Each number is 500 + 40 x the weight over the matrix's rms, rounded and kept within 0 to 999. Layers, rows and columns count from 0. Numbers have three digits each.

# layer 5 MLP down, 256x1024, rms 0.0507, rows 239-255, columns 256-511
483474543493526483464486556511521515466469495488521526491603455508517514503463433570495491521487422524539485495478474506473534499497552475501528499497493486521511465509556470519464450502504468553541497492454510557442522467457602566527522483450430526495498461493549530435479493549454511489484420474476499497457538493486529475536532555439514514502483485527477510480439502527492488496508456545514489472455472513508491547456422442446564467511539408446437576435513500456492485507441505448547515525477525518515499566444556516435448553478499555429528467531498449503449483516422513505510519509517431490463423471515560475548516558477468500480517589546545442457505482527467451497472573538508535493435486500524531486478489489472573527554505564453491508476504569465541540551502547
401496455537500509413466528471428468544508418489520569468521499524520496539526515529496496519497474552442553551490400466503492521499534511519527524512557420445504525476538459488444543475481429504484450503499536548469438547516513553546526550500478503465527514475451581589479521496493490469496486502495480499494470438456552490475528480550522512513490464458481505456474515558593543530458472538431483474484503519419477566517505526502477522480426529532541481499563527606572458452509479416549514442512529496578529563475487482479552476448503467520505470483540572426527489474584477555467479527484521531460543494440511508503519453459553504493523457465486555446570470490477468481488463491519488532554494497468496551517535411473461470557521519463455511547465470465508490481507604
547550539476499570560565464527504478452521492554446563555425464437555465565516525444499532503498548488442520550485451562563554482472497489443517506557492542483515455438543481537447484495542530473545498558449567539478542533513430478464510525459524493486446460541519480496465498441462473505478514482562510478511536437467529508472497571525477506563527515467464484536503444462504539477521477498544583495468505437498504507476480568496516470505523501564504509470487487549475565539571533386530518488484581400523553514525472472452469481518540509521522497541444485435531492528484456470535509459554457483452513590580550495501485479518515539515468484594487500541518473452509526471451516460439525492501567452512590529564467528528526528483461534479514512464472496505527423494430453
501486506479480450480476461501463494564532470500483473445521481429462559439483443523498480561455493480491442473522473454517426522470543507472499517423448480466526533505533497501567539483438541491498549514470393453485442549506511454467515523495555385452481518541512484501522539501469447455447477473526449526508553467458506498561515494512515442451502476538481479525521525546486474443478443441505492509490543459526508525411516474433485477555489580511503477516523520530520464531559494550510511502496464487499479509541544483474424490550443518510463529526523521519443547428477528498511523502472504478496509456515495529452491454472497442498528521534508573508518535508537514529429457459543470402452463564542549491489495444483517522427479483541547524467467494494566492526552503
460527584537510531576555495496483519484568464574505539484464470536493565492591506494468496481530483548452452437442445526516482513489433457483481509536426532435460540485429519484509451479534504455479517488493402382457535511543505508478471510472542499511490541490428463507468421583481536574508450513453481492460431476541409475514540449460566516488442482471565498483416479480516549485484502524465519429439497478460579472474517504464498555476470438413436550537572537443565492607531449504460432518434505486495505479522479565397426507537511500509500439457520403518471500442498527484497543562497538512467552525526569478492482496500515530434480486510471473496512515491515515535486462466484447489441526511480512496438498426496498494492492508518499553483497480507445517527491467
457468397454526520592471505507457486466549538509523507559492509425439535505515559448551563458467414419511566401535481546418532479454466499441476543471437489489435507457444425486487543419539506533514441489443472574438554446518468531474536436502564483407502526368549538519437599514523482468429547515543451481470474543590497565505522480451510558495477509529556509544472481579557516565527465500505565475465526534452464494564543533576414493566501549477504450435488478517455497487499466500497490502482498569474571546561516472516516492434496512433508484484500518473490432575501442531471452502472513570522503485426510495461492498490537501529461521506446581433550430481412509442504624492505486482523472476438471494457516492540539554588557455522468496528473569545412498436487530
539529539467559474482462514464476519539527508540533458535482450475471515487548489498540505452466465519604504461508583521471483507541506540507473512494514481502581531500489539534458445477513552442534550501552536502501523517474492535539545495446489472489533552485534460530467504522487526494446434474494456473480527501411470524513461425498498508463510510455506520384481448464575561466425554485458443517518515499521525443500447527519482423503485451436494513487468559470455499554466512501472529443557552468436506455433530512530536520559618511465500452574557506455522478504498492577464548509448464553470471502559465532477508507514493502491552501478537500482480538474526523516465567460478505468531424466577500513421501481561525502534464527435481558444508515496543516567468504
538521465465527526503530566381465437440490428464529445533536508475489532418485470513453491508529530521554478541500494525525518461536493473514431522542461576510458567543570487543469530490491500438502483536517524507445483498460536506492463519491493558484530460534509471453490405447551462499539418490508457503488505506541433477503436543514551483564471523429490508559450464492531555490475435489498501515435524554537454470523541464471503544520542552491516512469549492520500445524444503582441521471444543521555486488543526440511482494505522495472395534455489488543487461460486488484470485490448567487550517521509506453549491513516510492451494476460517426508482551473482501524506504518470516453488555497464585559476490577514570538471550452577498481461479507500551556493457550
488506539470488488567520435526500509560548568606475507504520564463492486526518531560499458469498499468582425539544526426445516433567488525538510516550495516485522558497442543569431472465476593448548534450559481501553611527395402575521519526505473435568508516529553464501527503527503512592537526538510433469514458539526495474406496457504446434439482444427568459510499454450500521455460433548419441471480610514402522488487633470478507538528401457437530516471485498540569514522502537456524535459602484499583477472484588489499498550504556521494474478527531537507501463516404610515520543536540505536498506456460530543506468425579524486585377502559367487507533469493485531542481478581592529488507562525542516544482518610515517499540420524414567463524430533584512469402493463
471439568531551537518523521448524509455516448529491560521551514516510535460540437480482500491540457525463442568435480511527483557557523566573507509518500473544542482552551397597484438498493535487461493490477518519506525488456583515541560529458472496464542479493447388547450499582469539491550456556610500501509493531596482493514568510539410480506457423487507552551510516553539564498515448530503457522457515537443520484469465477546540479471537463441439471499452494580552431568547510493510483537539518493540529508493480530528585554450520571471540549499399514468481539523532491448563539441491456479557510470461461495511467555421519571467495456450464466525505507536424547541506476445541549562564514548476467539473563516483465452514602514407526539498523506473495542500520576
472482527524476603518540514447469505452577468551554527525489452537533474455522527565464504476456427482513388466523535487491479538498520510520458490472505489474500472524443434455473463426530547478442521523516537497460527550502530511464546433527481481468425509419445472467503502458433564548587374522559484488542484453516509516470441487535511433477516438511485539501532485467488519496460490559530487480487514459530501470534597488499472542484486566508537481534463510546514534527574497532517437448513552499493477502547521528563520483442445495525481496515517428524600494539499486480478493517522553441508488499488508380551489583496542453528537553480498459508573471584412450437586478461526495502522565518481490458504504486503472441553535441537442551487483525495546483478518530
532424541496470488491470540487444461580504496426578474517565442487558513510502448513460475475449480507527450493465519491482459501577525565509526546551568530393514471489545536489501430519521511448549551460508484482521488459515447586497505521580497559559466526452519479491507433469508447394506535490597508542497458473544566557527527532501434525508433471475510473513453473489513518471470475535481429504525487482453494515438541534439509474446483597537408462534483536538560548475464516459576473564519471492509527416513496485525461483463519501479417539487502498558430543438411539519462536490573532495531508581444490577497449564587453499525595477471535462498496481483516531497462459518526525485423529543512540509550605504511518531493518498485492492478526531507591502516503480
436530583455446503581511505505413514562491460480529542534539546522462492487507543520469491475434497505515525490503495452479528478532441495529524495490569482499496504511511460497514567488538457529474525537542517503489475541520514501497529504492500474502503494493525461501473488455572483476432487539573549449510479510426492496476486467508462483452503533440513552527509527555488540473512511554559465488448517478542502494571537546491435515507506502536510494428524506544476568432449507570489490542450544482518550487513493553531536540474550528478472454524545479478486443544517549436424408482415446508489510508511461523483536465499534536525528539512466455482554468456479478537507530516493537533523478525476517491598462487445482517534503483430510496466515511487526458487511467
444483541445546503438519472541464525475417509502448492485484457421529505526569511526439504508477502493503521487489447466524516539488499478486490518532511483605559461544469487500512526494475521524486488507527493494472513484476502486500499475472517428437514532537506520495541452544528477437535521574481494492493464457499477498550526501453460536498518469483404492437508500562478471516500443490465503522541460483527506533490498451530514549565494543554577513456543469537504515488531513544478507470460474503473502462566575581465498509436505512479588508479514492486501486464518517448474477510521463572484459569515524522426464499543497409447462500489520522511477498510552405512472503446540542476492459529495520510486443527511546474497562496526523383524521554532481521456526488
424520448465515487558521522545481514519478464452498514459547532434503573519533535505535468499518426467391502501508509500510519513475408508449429480507511498494479540432487486489478540474502506494555446520481461512534558530508516572443473558445482546411472431498530566523445493463530472536480466502385492531461494467416526535506437504472483492506507508603470437498516475452425417509499537548429505491464488495541462466549470510512468569488586568548448460560423505461513550585458487523458472432489454556470548525490458477499517513537489505599515451534496452493567503470487443573469494504461497465449440548473495597433456548521522529496445536471496486522440567483431528367523537488509445431459477461440478507466512489512536461462480579475439483509377506477427483414535492
552482550489468472522475509541462463522508550559561524571471547421454617462544467483487502501470486481516454450561525500485484492491427565506491481467552450572557484503534486516454505442520490506467512484404484537498530509528454506474480538528480526495531469521452541496498462519507494440451538434579519553545530514443437487459490573502522531430476480453487476501462544455571424518530502500505496505457536499498533537534519454502563475555441541472525447426493499497446491423479507547538537506484482483514462530496485442510523412450385563557498516457445603491463476442487488531494467497457502481497531442465480449503541494532581588496495563541497472477498531497443553494553568499494440431521494474568441468548572490501432525536533505472464551485527538441474384476559529
476548575548536520472566483481500527431502501514568421497555565402512600488496474482458490533536498466548514401503479472546566421446444528485504559502527568538394603426521512545529429431564466493451506443553539502521510497446426486508511516429527538476485502477492617454519515488512422537513514532455498447453486494504510584524531502506541478539504462489437472450512381485566524491529514539502522552541462445444490472463572472567483483529491450512536448480581425480562504500495516467498528462573431476526585435591562504462511479486458410507532509482494532533519516490565531588403441440509569510452541564545557515486480454525470487523528435435548535530474528432498573515569492554532539432488564477506506523523417477501463502525509555491487543519520499463439462464513457